config = dict(
    n_layer=9,
    vocab_size=8192,
    norm_place='pre',
    init='uniform',
    init_std_up=0.0179,
    lr=0.000241,
    doc_mask=True,
)
Each number is 50 + 12 x the weight over the matrix's rms, rounded and kept within 0 to 99. Layers, rows and columns count from 0.

# gate: layer 5 MLP gate, 1920x576, rms 0.0446, rows 1251-1261, columns 480-575
# up: layer 5 MLP up, 1920x576, rms 0.0457, rows 1251-1261, columns 480-575
# down: layer 5 MLP down (transposed), 1920x576, rms 0.0439, rows 1251-1261, columns 480-575
gate1251:64 53 45 34 41 42 58 61 53 48 51 67 62 62 58 33 41 50 52 27 53 53 71 73 32 53 62 31 38 57 60 58 48 32 43 43 55 56 66 54 46 32 38 34 26 60 57 13 55 59 51 56 60 26 21 65 64 45 77 62 39 46 44 64 56 61 57 76 32 37 51 29 47 41 34 39 52 58 75 48 38 49 68 56 58 58 51 55 58 61 39 67 68 62 41 61
up1251:13 51 44 21 51 62 45 50 65 42 19 49 46 74 33 58 50 34 28 60 63 59 45 44 49 56 50 29 51 59 40 53 65 38 71 46 42 29 24 50 50 43 28 70 59 33 73 52 43 43 31 66 63 67 57 53 55 63 54 57 59 51 70 53 65 55 60 57 27 53 45 42 52 25 34 42 69 48 41 28 59 59 36 76 54 65 55 39 52 43 34 52 67 47 68 30
down1251:33 41 52 39 57 45 48 59 57 38 40 53 55 55 39 40 51 54 72 55 57 40 49 37 36 60 68 26 59 67 62 50 60 59 64 47 37 59 33 50 49 23 49 50 50 42 59 50 78 45 40 32 60 33 40 37 71 70 65 25 48 34 47 35 58 53 36 36 56 56 52 26 18 36 39 42 52 34 55 31 68 68 61 65 64 61 69 66 42 73 32 65 69 43 50 33
gate1252:50 50 57 39 67 24 57 42 50 60 68 52 47 54 44 40 63 41 50 62 40 74 61 48 54 33 64 53 64 59 44 45 60 53 45 87 34 57 43 43 56 50 61 43 43 40 54 38 45 51 63 35 40 47 64 40 47 36 59 27 56 42 40 34 65 46 56 80 40 30 55 47 30 62 51 42 51 61 32 62 48 58 56 21 35 46 40 32 36 58 53 50 68 47 63 33
up1252:17 56 51 28 38 55 79 43 33 37 51 46 62 58 37 69 37 45 73 45 67 48 71 57 43 57 43 48 55 49 52 31 74 50 51 35 58 60 25 56 55 29 30 36 53 62 70 53 74 36 55 59 42 49 62 41 48 54 30 32 55 49 41 63 38 56 36 59 63 67 40 36 58 48 32 35 59 53 32 62 38 70 44 68 54 47 52 61 62 61 41 56 51 65 57 45
down1252:53 38 36 51 32 54 64 45 80 34 82 60 55 44 66 38 69 66 50 52 41 57 74 37 56 41 57 35 48 32 65 43 63 45 39 60 34 56 67 26 55 25 63 34 52 46 35 55 34 69 42 62 61 41 41 59 43 58 51 36 52 43 45 45 61 56 64 56 52 40 41 55 10 51 38 51 54 43 23 53 46 48 35 37 33 28 60 59 47 35 48 55 52 49 56 38
gate1253:44 41 66 40 48 63 59 82 39 46 65 43 36 51 39 53 42 53 24 33 39 51 38 51 52 59 57 36 30 43 72 58 55 65 42 59 59 39 41 44 50 36 24 62 46 53 59 55 35 36 80 46 43 71 46 48 57 48 50 41 20 57 59 43 60 48 53 54 35 61 53 55 58 47 61 56 68 55 46 51 58 78 64 64 59 57 46 54 56 32 53 41 53 54 55 77
up1253:48 72 55 53 28 60 34 60 43 45 54 50 61 33 52 39 40 61 61 55 53 49 48 36 63 58 57 37 77 52 60 34 57 72 59 49 45 63 53 57 37 42 44 64 47 48 76 40 30 72 39 73 55 22 46 64 59 63 40 47 39 36 38 62 59 42 52 49 45 37 58 60 61 60 41 54 25 59 52 61 63 41 24 63 42 38 40 63 44 44 44 47 38 45 55 55
down1253:42 60 49 45 47 22 38 32 50 53 49 57 59 33 47 46 48 43 22 64 60 68 61 39 44 58 46 48 52 50 70 32 48 50 69 46 25 74 19 62 53 46 45 62 61 45 49 37 30 74 35 75 37 25 61 49 49 49 73 45 51 58 72 72 33 41 46 52 59 40 45 71 50 44 42 52 43 47 27 37 46 63 40 59 38 48 49 48 40 51 42 39 37 40 53 47
gate1254:44 61 44 30 57 58 40 47 40 40 58 42 55 71 72 45 44 61 41 62 76 46 48 57 66 43 50 47 46 53 32 64 41 30 30 36 54 50 46 69 39 50 62 53 38 51 51 51 27 52 40 42 55 26 55 24 39 39 43 66 31 58 52 43 47 48 46 48 52 57 37 48 44 47 52 79 45 37 58 43 49 47 62 41 46 41 61 41 67 24 38 45 37 53 46 56
up1254:44 40 65 60 51 52 74 60 37 45 37 35 47 52 48 38 44 37 37 33 50 50 50 55 49 41 48 66 46 46 35 74 40 49 56 34 61 50 49 46 63 61 32 37 87 44 48 30 46 45 61 44 43 39 55 60 54 60 80 44 38 52 39 55 58 44 53 33 51 46 44 75 29 47 50 37 35 70 45 41 26 38 47 46 61 61 39 55 52 55 57 42 73 46 45 38
down1254:54 58 42 64 40 48 55 44 52 46 41 64 43 28 30 42 46 39 61 59 43 51 59 68 55 46 48 40 44 67 49 50 57 67 70 50 53 52 72 49 53 30 72 45 49 33 33 65 46 39 68 71 56 37 37 32 53 67 66 48 48 34 28 60 60 59 52 41 41 44 41 51 54 35 63 54 74 33 25 50 43 64 51 47 69 44 65 62 47 59 69 50 88 43 38 65
gate1255:31 58 69 69 61 49 56 47 35 45 67 68 68 58 65 58 47 31 52 42 54 39 39 58 37 57 51 60 64 53 56 71 61 52 56 47 58 41 52 47 52 39 47 59 54 46 33 73 59 56 41 42 61 33 61 47 58 37 53 79 44 57 68 38 62 55 54 34 32 34 51 45 49 41 46 36 36 53 46 64 73 54 76 47 50 37 54 49 55 38 49 46 53 53 52 32
up1255:75 62 53 56 39 31 26 44 49 53 54 40 60 36 63 69 47 74 54 56 59 69 58 45 43 54 38 44 53 46 75 78 58 21 66 52 48 41 46 26 46 35 51 44 43 60 58 22 34 47 66 43 47 60 42 47 53 45 74 57 58 37 54 70 57 64 71 69 49 43 73 60 52 38 48 49 52 44 49 69 43 46 49 60 48 46 42 75 57 62 33 53 33 40 47 56
down1255:37 30 63 53 49 55 59 41 54 63 52 46 41 56 39 69 46 37 65 37 53 54 58 52 40 30 47 59 54 44 48 63 54 53 54 58 59 84 50 46 47 45 46 84 52 56 57 44 30 60 50 47 57 43 33 58 43 42 51 23 74 25 61 46 56 54 47 72 44 46 43 35 46 40 47 24 38 62 59 49 51 45 62 56 76 44 49 61 52 37 52 56 61 38 32 60
gate1256:66 69 39 39 70 46 49 35 66 51 66 67 59 39 55 51 41 40 28 62 61 58 38 39 47 27 35 58 44 60 51 30 59 39 43 55 38 35 44 58 58 47 42 58 62 40 48 38 59 56 44 60 59 34 34 49 30 61 53 49 73 65 54 60 47 40 53 60 56 51 61 38 44 59 58 50 44 58 47 48 50 31 47 45 35 62 54 48 49 44 48 41 48 28 43 50
up1256:68 42 60 60 42 33 55 39 61 61 62 52 56 67 58 52 51 55 43 55 52 40 40 33 54 66 48 37 52 53 51 25 65 50 45 48 47 54 56 55 68 67 62 51 53 63 35 48 37 71 46 34 44 59 40 51 41 39 66 42 56 37 66 37 47 52 32 39 52 54 44 41 63 53 49 45 50 53 45 53 37 43 42 39 63 60 84 47 54 28 53 35 54 50 43 29
down1256:62 79 49 29 58 44 49 52 69 36 60 68 61 54 33 41 55 36 72 40 56 49 48 45 46 65 53 59 42 66 66 47 54 40 45 52 37 59 49 36 38 48 41 45 38 37 45 38 58 58 45 40 44 25 56 34 40 59 62 65 50 62 27 54 44 37 53 74 61 54 52 62 54 62 56 28 45 50 48 48 64 43 22 58 55 49 39 38 57 44 50 62 42 31 54 44
gate1257:61 42 56 41 65 44 48 41 51 55 44 42 39 60 56 59 65 64 51 44 62 50 31 46 68 66 53 41 61 60 52 56 54 34 43 61 57 48 55 46 59 64 49 66 51 55 24 40 58 47 40 49 41 55 34 38 34 55 35 56 59 46 56 71 63 67 49 48 51 34 46 29 52 56 50 61 39 36 56 46 49 25 51 49 59 24 42 44 68 49 55 38 59 53 55 29
up1257:34 49 65 44 72 58 57 68 54 43 57 53 61 44 56 38 46 55 41 55 52 69 31 58 48 53 25 44 64 66 53 67 61 67 57 27 54 22 47 39 46 38 57 31 62 42 57 50 54 34 50 47 44 37 56 47 68 67 62 33 49 58 59 40 50 28 49 53 67 61 53 53 46 67 47 60 57 67 62 69 63 68 29 52 34 51 39 63 51 46 69 58 51 42 36 73
down1257:32 62 68 40 48 56 61 62 35 55 51 49 63 72 53 55 37 51 44 62 42 28 25 46 39 45 37 40 46 43 56 33 44 56 75 33 61 49 54 42 49 50 76 59 60 44 51 56 54 43 30 54 48 43 36 35 56 71 54 58 47 40 57 68 53 70 34 75 60 47 30 28 59 62 40 62 76 44 40 40 39 70 52 46 74 55 64 56 29 38 43 51 61 57 54 64
gate1258:54 66 44 66 61 47 48 49 62 47 59 52 32 53 63 44 37 51 71 32 61 57 36 58 46 48 49 54 44 43 44 49 35 40 73 49 73 43 62 58 40 62 49 41 25 79 55 51 44 48 58 59 36 49 66 34 38 36 45 48 28 52 54 33 45 33 40 37 58 41 54 49 45 43 52 45 56 52 52 53 28 39 49 65 41 33 61 42 46 36 63 47 48 61 57 51
up1258:43 34 48 51 71 57 31 71 73 38 50 70 38 71 52 61 36 48 54 39 64 52 51 45 54 56 56 58 40 30 33 42 57 43 30 47 54 44 60 40 53 24 52 52 44 44 36 38 50 33 41 48 62 62 47 49 69 21 63 45 57 50 46 51 32 81 50 54 44 65 46 56 51 38 65 44 42 49 50 42 51 41 26 67 48 74 57 37 56 57 48 46 39 58 59 52
down1258:30 37 47 32 51 57 43 61 50 60 55 72 38 78 38 53 46 30 67 38 60 51 48 64 47 60 65 51 39 31 39 30 64 48 44 41 43 44 53 47 43 63 45 57 37 32 51 39 41 82 55 68 53 47 75 53 75 57 49 44 44 47 46 25 28 70 62 36 44 57 74 50 55 42 47 39 45 70 52 43 58 49 57 65 75 66 67 34 47 63 40 41 41 63 38 34
gate1259:67 38 27 42 52 61 51 45 56 29 48 64 31 55 58 43 37 57 40 49 32 42 78 57 51 47 51 64 51 39 43 60 38 54 48 75 35 57 21 72 39 58 59 45 39 37 45 59 43 38 37 93 43 48 59 59 68 27 50 40 55 46 52 58 50 10 54 44 28 58 48 53 46 49 37 70 57 46 49 55 52 56 44 68 56 47 35 60 53 55 59 23 55 40 53 31
up1259:42 59 45 83 65 27 47 17 61 78 66 54 66 48 53 66 68 46 59 55 71 36 56 34 55 41 32 40 39 58 74 62 60 40 66 48 49 35 63 25 24 40 35 62 36 54 57 39 42 61 51 61 52 57 71 52 41 73 54 54 53 42 39 62 58 84 29 44 61 62 53 44 48 31 39 42 49 54 42 47 63 49 41 58 72 33 40 55 41 34 43 27 43 46 62 58
down1259:54 61 39 59 33 57 49 57 55 64 47 34 31 47 35 36 55 47 51 41 53 58 52 43 72 44 56 67 44 51 40 59 46 24 32 46 55 50 72 49 51 49 28 68 65 41 54 46 46 31 58 47 23 61 53 57 34 54 69 42 46 47 80 52 21 52 25 56 57 58 54 74 54 48 26 27 60 48 26 46 61 41 50 46 45 57 36 34 35 46 57 54 64 50 61 66
gate1260:49 67 71 50 61 43 38 39 67 62 53 65 50 44 52 44 42 35 46 60 42 71 62 46 54 53 64 59 52 60 58 43 53 46 38 46 59 60 49 68 39 40 50 30 31 70 60 68 47 49 68 58 43 50 66 50 45 56 48 50 57 51 65 44 46 47 64 57 58 34 34 71 57 38 38 73 49 55 54 46 38 41 73 57 68 58 35 58 46 42 53 61 34 50 57 39
up1260:20 49 47 46 56 42 54 53 50 41 44 60 48 47 33 74 59 67 49 27 63 52 46 59 57 42 32 45 44 42 53 49 61 40 62 65 37 68 53 63 74 39 53 51 43 37 55 56 53 62 52 45 62 70 50 59 72 71 37 54 45 37 36 40 49 41 63 37 35 58 54 33 52 41 46 56 55 54 53 68 38 59 33 21 48 68 47 47 55 62 40 33 70 66 55 19
down1260:53 58 56 60 72 45 57 54 57 71 53 29 54 59 52 53 26 41 45 51 36 38 39 42 41 52 48 46 29 73 49 46 57 73 61 41 59 60 53 53 32 34 34 50 48 60 54 42 36 34 59 47 46 64 73 55 38 43 43 56 65 63 76 58 53 62 54 53 47 41 64 55 43 50 72 59 46 69 48 50 58 82 56 51 70 57 42 53 58 34 57 52 26 58 44 54
gate1261:50 50 51 64 44 40 49 62 45 38 36 63 50 57 39 50 58 48 52 28 49 47 37 49 39 60 45 43 64 57 32 63 47 54 49 43 64 52 51 38 59 36 43 54 28 56 16 63 63 48 55 40 49 52 50 45 37 38 43 65 49 66 41 47 38 35 38 40 59 44 45 30 46 54 60 59 44 48 58 57 55 43 58 47 57 50 45 46 51 27 62 75 45 75 64 70
up1261:42 60 49 29 77 43 48 47 68 37 42 65 48 53 54 51 39 38 37 54 40 37 57 36 60 66 69 59 48 35 75 54 44 42 53 53 43 55 39 48 33 45 60 42 54 64 47 45 47 51 50 34 34 71 57 61 50 61 51 59 33 30 60 49 60 47 61 46 51 31 76 61 47 66 39 38 46 47 58 71 65 53 37 66 53 38 35 30 33 61 49 60 53 51 33 41
down1261:38 41 56 56 58 71 55 46 55 32 41 64 36 51 57 61 47 53 43 42 42 49 40 49 28 46 72 58 57 58 44 47 48 69 50 62 46 54 39 73 60 57 63 71 47 50 31 37 57 46 41 37 57 55 38 63 72 50 47 70 32 51 60 60 45 61 48 61 67 61 57 48 49 42 34 38 64 40 31 65 65 66 40 50 54 52 52 53 42 44 43 57 42 44 24 58